Part of a small language model's weights: 4.88M parameters, attention and MLP in parallel.
Each number is 128 + 24 x the weight over its row's rms, rounded and kept within 0 to 255. Layers, rows and columns count from 0. Numbers have three digits each. The size before them is the row's rms in percent of the matrix's.

# v: layer 3 attention value, 128x128, rms 0.0995, rows 42-63, columns 0-127
# o: layer 3 attention output (transposed), 128x128, rms 0.329, rows 42-63, columns 0-127
# q: layer 3 attention query, 128x128, rms 0.146, rows 64-94, columns 0-127
# k: layer 3 attention key, 128x128, rms 0.151, rows 64-93, columns 0-127
v42 104:100150137103178112124143088155141122116119113115116164134113103149158098109083125088114137133146151103186110101145170108126138091099127115139131150099115171125141143112136141127135098123077115173156112126136114141120175120115124139089129158149142094122081148151124098199138141127125155126129138136148100129107086133168109109162102115111155183142152100152116148119081114122129126139125
o42 133:136100126171141144141142097146086162125161086128126124117154108127123148153152122137140112122154142113120118121105150080141153138113132124107119154096135141153151135166103071137118142145125124050122138129148134107124140137133126117145133117077168149131135139149147104120091065103121129140158110091127128119132139167137186090099129104133077101126124135145129111178197127113093149135144
v43 095:118111153132135148141112166139121115147193142195146105087101103173095134125117168103154123097173098132102120129121107122116072135147112139090154131162113162168144129144120149085127119156172092143120128139117152129125164164140163132108158136132121118063138104103114118106096136111151134109147128112089112122103126133142134101139121150144078127123161126137102103128137099141099145140103
o43 122:120151124139137117169169135123153137146107110154111191130123103130096111055132126153086119152122081139128099103154127138140129141111176137115191127131135178107135173126151120119119118103099152146124169124119116130133190093121102113116120095088116133179103144104119124146149119139131108121133099150098119135148129128136149129142109136109111146119165107088075122105127135137167158108096
v44 093:129125122137123100126150185137103117075112148098128116102120114107107142140098117134097164073129162158145137177094171127142124123140105078142141141162086131108115121131116124142122146102154129154154115109090120090129126146107126120141112110157143157107137060146173104149129123130098128110126106110149122137143180134120188173144120123146115126110141101080119105150142120150135096177121
o44 117:175102116130115111084098094157139145142096152142127152110128150135147105157129147163105122134115102134108100114118142124102098119118159090130127156122095085142158108132156171099098177174130143127146125077120134182158147097086117132148135125156127118140111112145142110117143173143140093124113129126160117091122110136145129125150096137140151169144145136099193100127102142143102108067124
v45 102:150114124073128145131145154075106124171131156127124172111147114112104130101149126133166092122151160127134161160127102125127107130167120133129119128113078097095119123094103092103110141087111144111115108150139184123176131105134094101148146101140132121096123155156152122101174122170097118137158126162169110114104125124128148137098164149117160112145111144155111104120124092163149115082147
o45 126:123122110164151105125121146168156155113133120129113114119108128123162069140093112121086141131089124137118096108109118169126095113100066114109129123153165155112131112088110129187122130114139131130119129127135119103116107152137167151102145162171130118149108174136134129122068150117203124119124136133105130096151120148159113126136153133174131128114090154167129174113130110117165139111096
v46 101:121156146132132127130129148127136120131064023131127160143136159117138079148125077110089093138131114149149131139113151144152143127125138143120124148152128162145157134133123115151158112122128126149121104083129141141165160156112131145139129118150145127108121072112080130082120114117128127138126164100122071156154120161077176143145157129154104106165150099125127115132112103113128130121111
o46 138:154075103149096126135128131138148089137126151100131130144116129117134176123150141153090133129079191141070155131133179117114144163140096124093106127144118111179125153102158155124113154159091106121135098101172165123120146094123094102100120118093147134151111100131159151107148129130123127142144127111171108137104126148188134140136101129112131130103149151136118136091138104097090155138112
v47 095:121175145127154139138111169120117160157126080130178154146107152179129128101121139153128132109155130153121120100106101122099119144147116057110110068073148116098105118127142109145136162176106141121149147114123118107138170103151134092114153146138120114152127143102109161126120163135130160143115093089136136163101171124128116108147176163114121120157110103118116116136118107126158092119105
o47 122:108138130096172110103160128119098135165108155145135108186108134088180149096161097121153140131073117138152113100124149141098112154116134109140137061115126180154113122129137125130142158096139106112123148157148161093128133111077125109108117113142088180121129136135137130157142127101116126090129146145143137149161087099112154101135147122131113142089121146155099168112091152150122147148122
v48 093:091114144115143168117129170108098127106144118151169113132129143123085144133115145176121140147098124136138114155163156141134128113110183112111096140102098155103128120092139109126110065074126158152142119087104143115117129131175095141115157159123102127106142119130086156192103153127138127153124143145110169147154103130153072094146113120113150120142155095140128123111129163113108104132102
o48 117:148104123141108168116114128141138119141156118116116103128144148142146091143092120118141090131144127116120138099083099116160150101142161109123174121145165134108098184140154102131124109118154164112124091140147128107154138148115128074117069095112126138087142156145174136082156090131124155091176145141121119168153092130179136156100134074149123125132144140091115130105145129110112140140148
v49 106:132148126144114205136136117148113123119181103121168121118148135116160091137122175188114106115126123102169135162137148132185113110098142111115116095117170114130130122123113145084110136109141127139154103102120187144106082128122141135077133149132169138152127138118115117095129111106114095166073111107140100101135118137119112128125128100115109154148099115123098157151158122161099143154136
o49 143:143098165091143115109100124123122121130080114130118126140081133107105145148122161118172104127148135120086175074142117102160169164157102148127206114090148132102144142115127101201132111136149111133122123131112118152148152130106099152125138124116141125121163106158160114095118155122147123093140163105140106129123098115116133189114135102159128140133163135104141098103116126095131120112147
v50 103:124126119117141103185126144110154107106142154126134130141110143094146093193157120125165094116127145102154113104137163075122114108083081136131213138164139174112102139124123095141099161155151130120120116112086147110122121148132135172157130141164135104112112155130083119123091133135115137126115144142120114136124172152107103142099120134097140148133161125091087125125163125125152127117149
o50 132:137144147150129121151123136147071103103132174151141150134158128138097087133126153152106092140169124152113079116141119117149130113133159155118170144136117112140151131067136137187117149140088080119136147127153154122123135116135083099145124136126098173151118100101101128103131156155146137123131081091157112133140092118120136107099154125086094125118151154158174123164120111089125139132092
v51 102:158147152145150096078166145134126122125090150144136146112151118114132140090159109116123139142176152124071108121146149118163116114120156151131110108110129111106120140091164120161122158139160169128176118103128129098121149135148155118137144140150115092131112133145173120183046140115126136143072094122153099123123118089143135119117141100110120121124134156066124097134148146120129157105146
o51 126:135149129118164121153122097196125130166120159095134109117135163118129145142158106162134106116085139128108112126081120135109084096132123137138144084110147140094152149139144102098125083105156156125128100111150134164131124152106104123155078151122142113095143125096096134152104143101123107155143128136112101130155061120114124123127087104144156137140144176179160112168162119158138114149147
v52 099:124112163089090157117127172127133165109129147153126136121098159158087142145128094159161116112172131132140144135166129108150163089120122125113101115148083153109157171113119102132143138159129112136137120107140162148083121148114162149126115158145160100135109122069098139071084119105097108138175116119159117126124117131118124145116121141125154162105089137112172121114104148130093107170109
o52 141:109139073141071143192151101163141160160124116125116150124141127138109117105136120182151110139140106162118163092114149105128152154162134126141139117158117142145130140131125184131082132082088121134123123098125132142111145119135077115137128156140129135087144140157160085122100155153115139082128141135130098173125108121114125165146117124114120124098116158108141086118100116080121169098137
v53 105:109110113097068113092131158102145144140128150144143094102150068095144135128107111143100108152122114199130110102127138123122150121126153148105150143101141161113136108116133130106128130087105134112122152132156061126126093107179125134141156138086137164124081157119117152148131140146129146134149126134148119129158125169162134172137098157111119142149122119100160150143196104109097114121130
o53 132:153143137109127161103142117150118099133135119128105136133146148172155125143157147097106103088135146135152153152109133095137127114118138131140104152171156113108137116110118171088117177133145153163129135140124109108120135128121137158133112112178120126118168114100126171096082111124072176116148142098130109116119124126128062123088161101149151129092111114118092081100160121099160122137186
v54 101:149134132171128126130089123153117134164078128065172121107156168121193167156132107143120123109118119112115107126131137135135135116128130154103112114138151100141102134143123165156122124156172101106156132116087152126123087127153096141113126146155142182072114147082129151150138134138136135127135149130107146133119095127111156089147055146130138152153131097126124100120130070128145140138105
o54 140:143135156080152134117098149123087120122111147131096125076082110125149111111131135170161143113141109135118126092139147112128139084150132146128145146135120129124136140121120152134188134155122150107123075123119139180102122117127117133104106108135135114165107116160152103100121103131131160098137183114150125162132092161147120117109172174098115100118159130134078135138105145192119084166117
v55 100:151126160147106152137108151124112120102116088128121158101153108113109081111101133104171074146092104080086138127133117119131134113094163170122141142100148081115098178128115135138124151127132141129148149115190127136096150117164155131109136080134152130154167110142147156148120128127151185122116141098082092113122133136096095182143136116144136120161134114140128135124125129163134089112114
o55 128:137076116165138126097150130156105138134159183141101119146112102119133185117133085144123117097101154161123107117119109126179117164126110182157141121101130134112137101110140127155164121104173069125114073156155149156146146154124119126094128138172138109151152135095106163112162087135115137155156102128089126150113108083108131131084128113095136124125136146117121153127108110119125119139131
v56 105:138178112111147145126115114125126159133122141134161098084120115134189129140149159133097161134138147133124103162113120085110126089142157135116134143115092090132097155137135098150154133097123145089099142121127178148143116157141152163133135127132117163151113109187131079110125127120095150136084126108058122128092128082120163136105156102110131136128107108140133125114174132132111168140086
o56 135:132125151111114139157101141155118126133126129123130088128087138136109121091127106110118139144130116133142122095105150147134100172104118151102147164121189119121118123133188102096122123188136131136104089127127155105162101110099131118130128125124184098107115134090110134103074148183139100135099149148132129129132127097100145132108121108070160175142163142118161171159129137146145139086156
v57 104:142076131105111119098156142161141134136114122105077112153102154137149130155147142109136134107157126123115106139152110107123107125104150105165158152098125154180101107151151151171120134142132168124094165090110136123155143118096117179140127061100118126132116076107102093142098131114129125138167114151133129132134168123126095152180105139102154149107125137104085174117097138136151148144138
o57 126:158096148150091122154128132132080142106130134134189117092179161145112137120162124107119133107137110125154133177086120139119135113157158111140132141102108132156108118122155156121100103124134084117113129144151096108068121139101080092144144155115114146121127144095110156145119158187114178155109143149130131083131137145121191118129116131123113119137129111140159110108106118151118074154112
v58 102:065123114132141118166142108151120086150134174146145106155140134121134128097126084089130160116110104140137110130128132143125135107115127168124105115134098118101097131108135132125118066146144121148093128127111130092125146066142134153122112127141108161158161101135122114125117135133181150153163152101122121145140091068117155132112116155155149130163120172119106098150137079127058149127157
o58 134:151098100114128129137127140164174123126139126101133117123134092098135138122136132140111074140162109112148092148138121125128102099171121075125127155134129103111116127140129118123115124083124144099156186160114159145120128156093110133154130116145121045165130120082139107161178106124118106156125115148151102134114156161113122120120151128106141126158173147113073163175151116164117101129132
v59 107:079081105129148104151159154150120138128122117125147145129123133138101119121146111188094104134109122112142159124108063110100137134129125162135154088149112108134101097154100159114120169163123133108100106126116117115163146136112108125174106094131079140169143126166122126168109116168115156115134090147171150107147116100156148144105112071130135128088120148118107163134147100112156126153112
o59 141:129173151137131144054143141115131166099153132153141140113173137116131135147145122102154143166160159121129123118087130154124105093100145112112118164144147119179115116071111132130112125136095083162103146121137133140175109147128088114143114147105111132091096118121123120164157136145151120098081127140135144106136153104136072161147107117139153139127131159159099123144103126151106088107079
v60 099:114088082118093124121133110134141144116134116140104121112128137117117150163109147117153160106088158142162118105113157138109137160158116113099175083131088143144137112098082131129145166087163124087148135191120151120116132129140132142136131093087168126130131118107161087147139152161135143118108127141152140102097172108166106084095073133115135114150140143145147098148126144131128176134161
o60 134:140138161123140151140117146128128156123132115119137142121153124142130100127127100098105154112171124093110091116166123116105130113142138175134133135115150130087140097118068134096144176116117170153137151180120127089128128162176133116142138134141131159114153122168104141135096116109178090123094131127101128075145131103144095123114136145149094136109131111052165110106152127153177106117094
v61 096:153151071116102125166115133116159070113091137097103134148145100146114126092144155098107146181091116163140112126142163107107101129098124109085118091130101126131116110138149143145091132127129136113124133135147109155168121130133104132185126081142160166124099147137090151101129117114168145124195146143116119139140134109160126129146145136125167144112151134090122161110101143099098125124166
o61 118:158115102164091137143153175125085133142143137139140160159138139133145113151154133088107131120133105104140093174148119128067100140133128108090143131142114103145077159125119170094127108137167089139128082118095123052108134155094102134124113162160155142129130152115135146096132088122144139162100103123152141134136157112118115132129174125155136134131126110169106138121122113151082151122147
v62 105:136142157102113148103136111111154133110107093119112119151146105093147150139100107104163131097136132140105116138125152157145172104107115095152131138134142123166149101152118156092076173107170099105084131191147135155107139111144135130099138058157132101110114120138135117131118131113178118110138126083119136176140168115144127112106149121172138130188105138136125129091162132103121139133114
o62 134:097115125111128111178111128122114148126098113137166152121116062144152101108126114096104132104119171116126127152162125130138121145150126180136138131080122138160140113135111119108114124142133131106122112132110143114110161116102122137113127117151120119175158137118129182173123112139146128176133114125143120106145125084119122162117131147130176083120146159122096130086208152126155061092102
v63 085:135158156137142183108114153120130149139154130083130122126117132146088117111133153119135146114131135104157117106117158117127139101093156086103143103129152113106108102142143122150065132142131149136111130146154146100150100113138133096119113156128178109171113100104161079097102090083126148099170101167132160134070127139132152153184136124148145128133112161113112111116174150124157140105105
o63 101:131142128086183083131117060144104145180135142136141121144128133151118106177129119128151111080128075136139118150146094134160114146117136115120169126060130128150149100110116132149146094111136117143127099126134121119106107111069148146141134143134124134151148115108163141135152161185144110120108166120146097118129154108098184145079157122107125115118147136143126124105117127110147152088142
q64 079:116154125151130104151097172142114134158129123057123126153149142067135120143179117128135106108163146150122143148129095136129133100143135180101120101142125127113111140092136069167117129157137116107142137128142131151176169121129152135151108149119096136131150126138144094111124110111137100113110133161169130118161124107121096092168109062107124105132127112139137139117121134171086095078104
k64 090:140132113111146120166162144161118118115178109129108119105096142102177116125125112132122117164145141103142127130174124132168110150104108165128109169138131123104156151117124112112165093118083075103058123140145103125100083129088144144140120106144145091130150088098143125116090141136123115174153099166075139138182140118108143150154105143163137145130123157139122142148143153123140115139124
q65 108:093092136121098101176108147105117112097162143113146126091107149125144122182134175157112147131129132129119156128115130130163128151096113126160085122160132142138129144107141110156135123145087151146116121119140123133129091145110101151138140171090152140129097144105114164121141126126117146138123119087097109129151092179154138165121113116103194179149119096088115089136153143081133140171156
k65 106:160175092130145134110059095125086135166160099125114153129123126125158150129123164102175139122129119128083132144122110137144150132192151161120115153143118132120120098141109153108125109124104156132156112158160143116149086129088147119123182094093123150086078169111130128110082145156131148123132142162115122140141108118144153155120129100129115115100094115152110080137123159119141145127105
q66 098:162086114134133114157087130097131141095142122131140146121094160156175121122184131129122099126137098148107120113096124103141094131139154093139149152126098118134145119086144116149129146159127078147092154084117160105134117166082149139109126165097191080114158153119121146127167134111158108137110160092099153155119132114153101161152101128142139135143112131132117079125099143126116122158138
k66 137:123109110174138129100154122134096094125119141142113075139112071175098179108127116141125133124133118100184142113134144122110186129089082135119162157100136147125157135124175107098149117149145160121171117085112147127134132158110098149115162131133112138163146106134144094134116119097151155172088146127143100130097128124132095136155162125111118065119145110137127128095121125137149121140111
q67 077:153143137088113128104139140131125115163107138142109125136155158164097071140103113113107130105131149135118106171100160106098111162117146153138139103122104157122130150122085154155120141116121124134132113122125124133109135146084090046201117153130129151107103126144111101151146151115135145169140119144154129112113138111066160126079170121156119162142164129162123142134121087119141140097120
k67 128:118143127089181098128121117144181138126149088121145133128084135172156096156126122129141104156147168151102097161116112151124098117125139127142079106127086114114116138129114133163142145119153137128131123130108087102105121146127144113135125130087106119125132109149111141179164103096124085146100144145111129130105133114127123142135130141176131152138086153125117092169141087219091147136133
q68 089:117144143146139158137119131162164134169130089164148112111150114150104102104107105123093155136097137137167120103121112123111100135145143120128186155116127151142095105171112124122073149109131157170138156106164139109149159088158144100115120074105110155099162122152110142104111149118115122119109153150134118151107128070068101116151148145132093126092146155103137104121130110172132134134105
k68 089:150113114107088104125125113111093130141143167118156136120107169118141112156153117141155115141146147156096105180107126143136152188138119161136081144123107099120159136087131110132164121136100147150114090108146118127129114127136083130135176140156166112121099165076151105135170112136132142092149104144113119115167100175107143152152093106128127124141074087132131101134114142077143120127146
q69 117:123123136130143122110192159153150105104096146157101098140124108101117122140090114170106126151114173106156087111121160106102136129109137130105172109110129131133121130146113137104105137157155091108122098157121110132143161091151084142146145165169090123142150104142143120130107082126151135118122125172185128140110149137085088131115156151106122111150175147120136161120096074140137140121094
k69 115:120128106153125144104141123131110098117122143129124108110137104174107187090093090154117153093114151118165103109120147144103169116127121118086160089117114171128105143169129119114104162157152163147156106130143153112173180113166092136136147113134113166147139106135114081148122092104124154096054137122154098145147105107120105109133125146114133129103132139124147132099148112130158127143090
q70 112:168139143139107158136149150087151116126109135103090100124149107169093096096170101175093134117136151144123150130124176078113144110096120112119170102104140108119109167142148088100132126129182090135142137100133133119130139142134118161151112117177123099122148124161113116083097132091106149119124139134138119142138162157128097115069154124145106142138169135116161170125090118150137141118119
k70 120:122138111168122155109140134091094119178144134134123074144142130141091159120112133152096126091102086138169158107133167091133156144152111154107166159115169119125173127102175103104118090136126132115170140089153151137150125136106121129111157120151134132132106116143132099097090158144160148117134121102139096123135123127131136139115136113116132104132164072132132133078111160087181109156113
q71 126:112122141078145097155101112164137142081141124128173171131107148097149128145143140132162106141143118126088087165119136137137100127142151102164088151162112102165158079141114127168156110106116184147120133104139130121114125154128157117094141125107125139136106132106135138149123175130123100106133124108093181121129119131154121140143064142119119138108098109166120124130123130062143096122170
k71 094:133142170117103151102189153151121138124138152122108123164150124136068167104103132125107133089058120085151127141128157110122122107140129093095174120124201140153107107142113117074108119110138135111145144150144141135137127099158119158087107154145122140144164147156111118140091115158116132118116102097142123165125117126119146095113123131109120136139148122114185144088098100116139151114120
q72 093:103079098143118146097135142134109118131127168144116133132101072121120151120089161127151118121067152102111114100123115098164135136139104136153103131124112106120137121127105154126109088116119089087133129176134097166120146157114094143134163171156133108094107086134124178148114150175107137152104121134162102124134157175107154168128112160134128164151175098132133116145131155107144125138148
k72 091:113131112137064124108098088179098108172151136110095153114133103113139151129113153120130107120151133121106105174126148114162118118095087132156109156132117133135103127087123106135139160133104056130130123143139142150125142167120138168107121127175099111117132178133117120149115101170134119155136095180151108131145110129102114156163096135113083137156106100165115140175142120098123129132134
q73 104:099105110096112123121131099146097165157134134148151144104111153159154121133094163115111158144166141122144077126093131127121131166154116171147174103129107153118100102137137144086170123112092132148177101125139154102124112160156108100096159121130146126089080140129141153127152101131127163150143106117138114184087153098126117150114129132145137156112131141139126102131101152062121134088111
k73 098:114099183111147108120139143194133141148131139122091109157135099179134149124166120160138098130150119099095076132126121144171122113136111105113150112129130120066127102124098150142155139123143138113135133105122178104116118111165146168124121176111093148104106183136125110112124118087131103148143139166138120147102140138167108110113158120121110125069130141138119086106108144125116093093135
q74 103:089118182101129134096138109162128140138112138155121121130090162106113163160115108174141104146125087131137090106110116077099139156091120141087138131142109056164134155102118117168123143163092144115114117122115144139142116114113144127153098154140159152127126095108151113138124121167097098119129135144113173161113094130082130127163085127108109110124160112137141141157161169160146129123139
k74 100:125143106130161149120159116152156148106125130120105123143132161114063126111087111122130117140133072128129119158109139101120122180110138182107175114151112102127156138153104118118111174143088095152099094147093123148137136161165154148087113174114125131109169134092167120137128123138113126131147103167118154115125146130094110146112139140129131145161115080087148138147119136161085118121086
q75 094:125123116110153149121080130171129117131130119156163164153133141145141156132103136123107103134118116113146126164128145121101121158159136102116123102115098154161149119130140062120111154135082141157148156122167134184127074142117141077108118151084138150150151109100141145146148150102114133088153132099100109124130130170135099193128109178112121102095124087141123103111148144107096124154134
k75 095:119097142087102129131139129132141134151130123130139166139115139128082126146106119151094106138163117144088103144119144166109086137141139142149175120165154091117137093135124111159115129099094117189146137118135133120123119098161146117098144072125140083145151117176117170124111107119120148129171102126139134177140160125108124099120114187142151158101130151138146104120118115056101094131122
q76 104:105149150137116113152144112145086089090117155146086146083100152121104160141127172144124136126107134100125139167106106104106121108079149127145156137122110146164111147089129126116126115081139132153062150120102154155121086142162117101154176099137163107125159123135157140142139129140129106136180117116135103150123129113119151126147085172117125134068119113132171132159147132124133127123172
k76 102:104122143101151089127136138126112145120139164147124115136144157120101138127110147114108091143087064060141139100147140074113144100130142143112102136140162137103131139131110121144101166120093113162151155128115119188097128145157155119105152169137106128101127100111113118164105118143113122168129123145081115099119138147124104164116105151132118142103120142180179132149143143175109117117176
q77 081:110147127135088163133117146138141113131123108166111094125125127074125128122125090123111130147137141112133136119154111139142137146124099176175125098116092109141146121118142133136169118145100111143185072168128084130163099114086156128149182114163135153114081172094164132097112115132126160146138177173155128103132164146110104120125151122141120127127118145110111112140102115142128133144062
k77 080:138115109121098159103114128181129115162161115100154118127106130094163131119154104134123130157093116128098153125138124175138144132102094148179140166092085078160135134113114147122153073137138110108153104146100097118111124114161147140140097139128155159146084174100135143139136128142147157148153114147133143159174109169122105161119120114107103123073156149100164100135116132133115112137103
q78 093:143121183135104093117143126156127123156116156131133122137127179204097159101144116127109110127134146149126086107153146128163167092106165139077120105128119141130140132152108130135117105126119123155168124149115190127166129137127134146100113105135147127071067099082144149153126120104131142118091126134134086136130115104146137134108171121126126171087143120144133120116150141152121102109084
k78 090:097142131177134124129127143179072095128116115169129127125105140162134135122110128155125131128120116111157103134140098170139125099159165151143154105137135150098133129123139129146130087143167097119124096129148170077151168119128139098112132078114134131092143128107125108139087149141141099090065130138143135124133173119135110131153133143106113111096115092132089144103161179181097099138120
q79 094:142133140145149121113147097113096148141080159166165104154157099125155106123164143111129136123102130120094084156159100136056124092118135142091156100151148130155139110157105101104137180112143144142185128127139124101100117092134141120107164071125095146111129151129163163127115141130119121158124141097125131099091146138139161120132121147170103121142134123143091129152111123090164134100108
k79 090:120137118157119107106096124138085172134127128123158100145184076143130127126124177119129130115129120112109112110089101160154170083104145173103171105123144110150116157145130157141142087134150174139121128134086136048122127102116097139104166111122129131133090158128184124125157133158121114170121161107124132097125151148140148104120126140119111098106146139149142121157100119107138156123148
q80 101:148110088129103134154117126099123107114116164103125085119101112135111115177147127136118114143143091160148130131087104134116151137123094124123097103125145143080152110128175146129170118125133120118179157110079170145087120128137091110100202137115169160120092146163166122125159093093145143144158121134127139127128130175129119133151120100158152153119099112172144113152101109121117114146113
k80 100:120142174071150107129128154129115109148100076113167072117162095141111104119136095123131143124145138114123112150180152142152183102119120150149132145110126110138145120142103147110159125132097116124163108146129152158112131102152091108137137172130103096095103130144148126106104137097115108084151111136144160126130155172109119144146105096131133123147107131142115118139101121147153069093193
q81 087:140103167112137132174137153097199099137121148109135140097153117100115151157131149111085142097161095078160148103109126141126123116176112142122110170144116135136169156143113127147095126116116148143114141117105133155148121161100130162093113127128154129116119143132093154110100162142116113108092201112096113091114101131148131129096103149128134149131161173103161107125130130085115102124138
k81 091:103100115116157117121129094091139143138133115106084115141139159144087113155094129172116126135122168157147120132083133134172151097172138143146068096160146085141146119105096112136096119129123151110132094082112125195134095170105107151134146102140117134102174145091130153117100138103128137142158117120122153113188134122135149162136109139141139132097109163117133099133139165141137110111128
q82 095:129109111098133148115066178113135126095103104108137147100142135143158136121137145148083132120139129129164108165141134112144117138112110100132143111176123108133160143115173110130129126164134063131103130092105138133111114159135161097151096167121173087138135089128117150143121158136105123137082176161140127120162117150117162148153078137148127177143121112099143112155122093095105138140107
k82 092:160109132107137128158128149112150117123082147103150162148103123122113108130118155147083096134135152168147093193132149109157084147107089100119123126100136109153150115122094154090104157153120100144088124137127120189155120125132124136135112116125099087126148085152091106162103179097127133125096133116110129129143140168118115163087142155141111169120109112126153135135106142074119107142141
q83 104:144098099105167112185115122110137126135135166098133095118128130193166121120094160114100100143161101111169137109103103132095146164130140150089145119140110126122108122146134131094127132132216095122139137118118182110126130125139153136071127112111121124097154107098146116132111127101131149128131078120154141115141129144180102167142124138135121126109088117135164130112133163139129088133107
k83 096:124127142125112143143139099118121118134143107159108078141125101109122127119116103127124127093094158156142106122165139157155160129165118120126124074111162134121123079178118120131133171145127148163102143152101190152134141100145155115135145102085106146094130125153150121104096120101142124090132106131163113095124105141145119102136169164131159129088115139198098105103161152113137104144170
q84 090:106106118137118133123101097165138121098108145146066129115144106093077165155095188100145143168150116160156141142129157124150133118121148116120109147108108101090137125128104134138155166104128118143139131098151137139114160102100143189138168100155115154115154152144154122126125146097125109143120098146082107167110108161122154143155132174105133121083111140138117111166148146113109086141104
k84 090:123156162142131117136169101115101143125084121113138085098104129125106122107090110109132119148143102152147163137128130096111127103093124173157133150144140129170101090143091130135068133107087116126145162090186134133125146097170173136149152109158146153097086141138182161114156097143148089160141118133128113113154155141139138112125126112165104145096118122104128095109146148153139145126134
q85 098:171102157100150121116155110132119107114117096140099099122129086133141142133117108093124156102152160131170124104123173136103121111100103108187140109098133089139095104152130137083147107112159105115148139170140130147149124091175133097144144123159127127152150123169146116147097116173123119138109095169144121122126107133146079132192132137137093114114134135166133131107105123133168083101151
k85 094:128140138108102118092111081144134135117099155123120098079157115133088149111109107111140138121125114100134162159141158153159137148136094122160123148143115141121128106139158160117157149140131146130129112158140113172092141100171148090115131120122120157168112145111118078169141111176109160167136154095121109124071101080182167128156107167141114116127121150135151102137115121123151089116102
q86 094:135116069120205153104105161137093106109133123106110101135156139147075148108131114104133143109162141103143116134149101139166112106111085106148093132094132127093186141114164123100149170099104090117139100123139093132137158154171116149135141122131130114158139133121117112166120121115129140121142109146130181119112135143124160145138100130131106123153093079146130162095167135132164120140112
k86 086:138134097075130091126138140131116126107156125133172121121135115112146136108129139127128145122147089133141140125131168136131101103122096089182111163132122143126110119144140140103107125100089128121059128151140103126155118159134105097126136109084131103143110123168123085189115162114136099157183087153128124120102111180144164113179110139114113128152151109153142151088137086105135138138095
q87 097:119117136125121147143110100083136129139139104155127114141130143162140135139135147149149142165133119108112076112115132125134127106127121116108124110161083128140179121122154118166125158140152073133136168113137171120119118109134141161132122147124125069164149080122148110132154085139105112144133103109134166098103143130148114076062136135143137154120108153091135068177089146136156139173152
k87 089:116062126131090166152123108142117128124153106121171106116196125149099161116136138151134144140150153128156128108090117116109112103085138094156142093172149132124134120104117116130110118180144137113132124164145131156119127096124127163125116145128081122155117093115172128121136122119112128092112131143151144074121145162143093070096141144099146124137186079106135099139152115111125138131148
q88 101:115104088153151104107114119199083139132150097122150118154120142089134130107157102089136114114082090121155128119165127132142125154163093147148126135147106131106151119111126152079165103128115110129135108081117097168154145159119143121149137110132171128117124134150138079142147146147182147127130089115129172111137140153095119128101116128144145111160091116132143170125141141154098072108134
k88 094:119145116119158115122140097143142151084161169112120136099135064104101132123148117098122102143143152156126146176146156190109096167123130140160109138126117138114113141099148134113157105079116114152099145114111156115109079136103136135158126122146137135098104143132141089124104115129165111115172057147096123142097130187145163150112131171145143121145124116113149121115130110117111092145107
q89 089:085109134114113127163097146120140130167125159079115147116093142062140125129130139070142154103106109151106154181124148098166143137141075144137116159133177111098116129135061122154127136140148150096105133141145122148136095143158149143106133141109113087160109142155126125103124157137115160104169093109110104101100168114125135129147137121118157117095115115135155124142129182126135137111130
k89 087:122113113080132131127137110110145115153118150181100141113125122118120114124156070102168120093121111128108100136147111110140134122073117166104139130127148114084146123104148113156141144155126166104123101093150116126136129112116125171131149125148093152177089142119129186111110100134109150127116050126126090153125151102152157154149131107136149147158113117187138152140140157128146168115159
q90 105:104134119137142215126164137152145128122084121163101103152148121091112121106113181106157156101112131095122115164139112137109091157137134130135137142113135135125154139140100115109101088137114172134146124149120132121098151134103108098079158082130105131153122150112110108136094151114136113112115106145167130138159129143104180154081143143129139095127141099136161131101140132145115174126066
k90 098:132136129082150140112131147144133146171131081138123109112128148107170113159129167099134148108152122105094155159129102125094128144171109125129096130123114103137168173118122134106115141106131136150144138089083112121163148126122124128091180115137132104106147193089139109139141123138137124125126114162164122169131161114114108126099128117116106132102159148181154130109150100086137188173098
q91 094:156127129139128142134107147143121099098109087073153158137121120098140142114114124147132074133135145127153098098146121132071112159135152119112130125102103173177102127165128160130140100131143146143127128174156093146098118103123103091149109121114127118182153164133122121144118134156163122124115154113149151121140097170141076135162140120086127116144134136098133110135123117041132162110125
k91 092:159116140103103138124125153091144111135151094055115156086112143097129090145161146164096161122094165113138146099126128133135129158101128112130129136172111148097103152137139143073145179096139110166121146114148135088122149122131164123110130107128135142124169128088101113122133151146108137145166167121123175111119106117121155139104096119154161145118156174101124096149113113092153139155126
q92 096:127158189104132105144145085142124099122123111132138117127163087136119133154098141148110151130084102079133127127121135093091150092119136123144154100137157168110135105113127130136115109156112137120100103131143109170140131150111135140109132120146099184153153144145114117160093089107145105153120076187177136127110150153172127097147080159138147121140108095127135157100143088118122112141155
k92 090:122152109140169127151157141140090141152164135109094115159182122104134145124129131137084185150142147103092155147141139138143152128153118156130120124094125128128109138136093123123140147136126145107104163133135107165163112147185138109131124113186129104133151113139089116134105133164135110174151085121106120113077128071110142096105079136142116093134101136123152121105113132069122120109160
q93 107:175150129128123167169095124156112150112066129144095103111112106073107134126157114129124167141109156119116111143123119126106087112116160105078139177156134143127147126163141135079129125128147160114124119138127122139126144203108128144163168130142077128144101130109144094143145169121149148124167131131104117100108154111118135154128103104102106105102110121144137123126158091152173164128141
k93 103:084157106123123142139166179128140120144142126170171118112081148080117174142123113085146116135125124118088127122147150146110147095114104151142123150162145135119163163141144162055129124129133169141154139116105108081131084122106117103143140117142099126135106120105126113149117121138135110153146159142069127081151131097081132153105149130133125132103132129145127106128167103138141180154125
q94 092:099117138149110082090128153135113123132107140132183108134148101095124150130115113151111130100129152070134144148135158199145127128155143139158109154134128131092131127161113136137098164146124173090126103147091121105139127097131122132145169153167109142114122094107112136175100107155089165144139162158148110137110144125105092150112116126068168144139094111123114163146108136116137112125170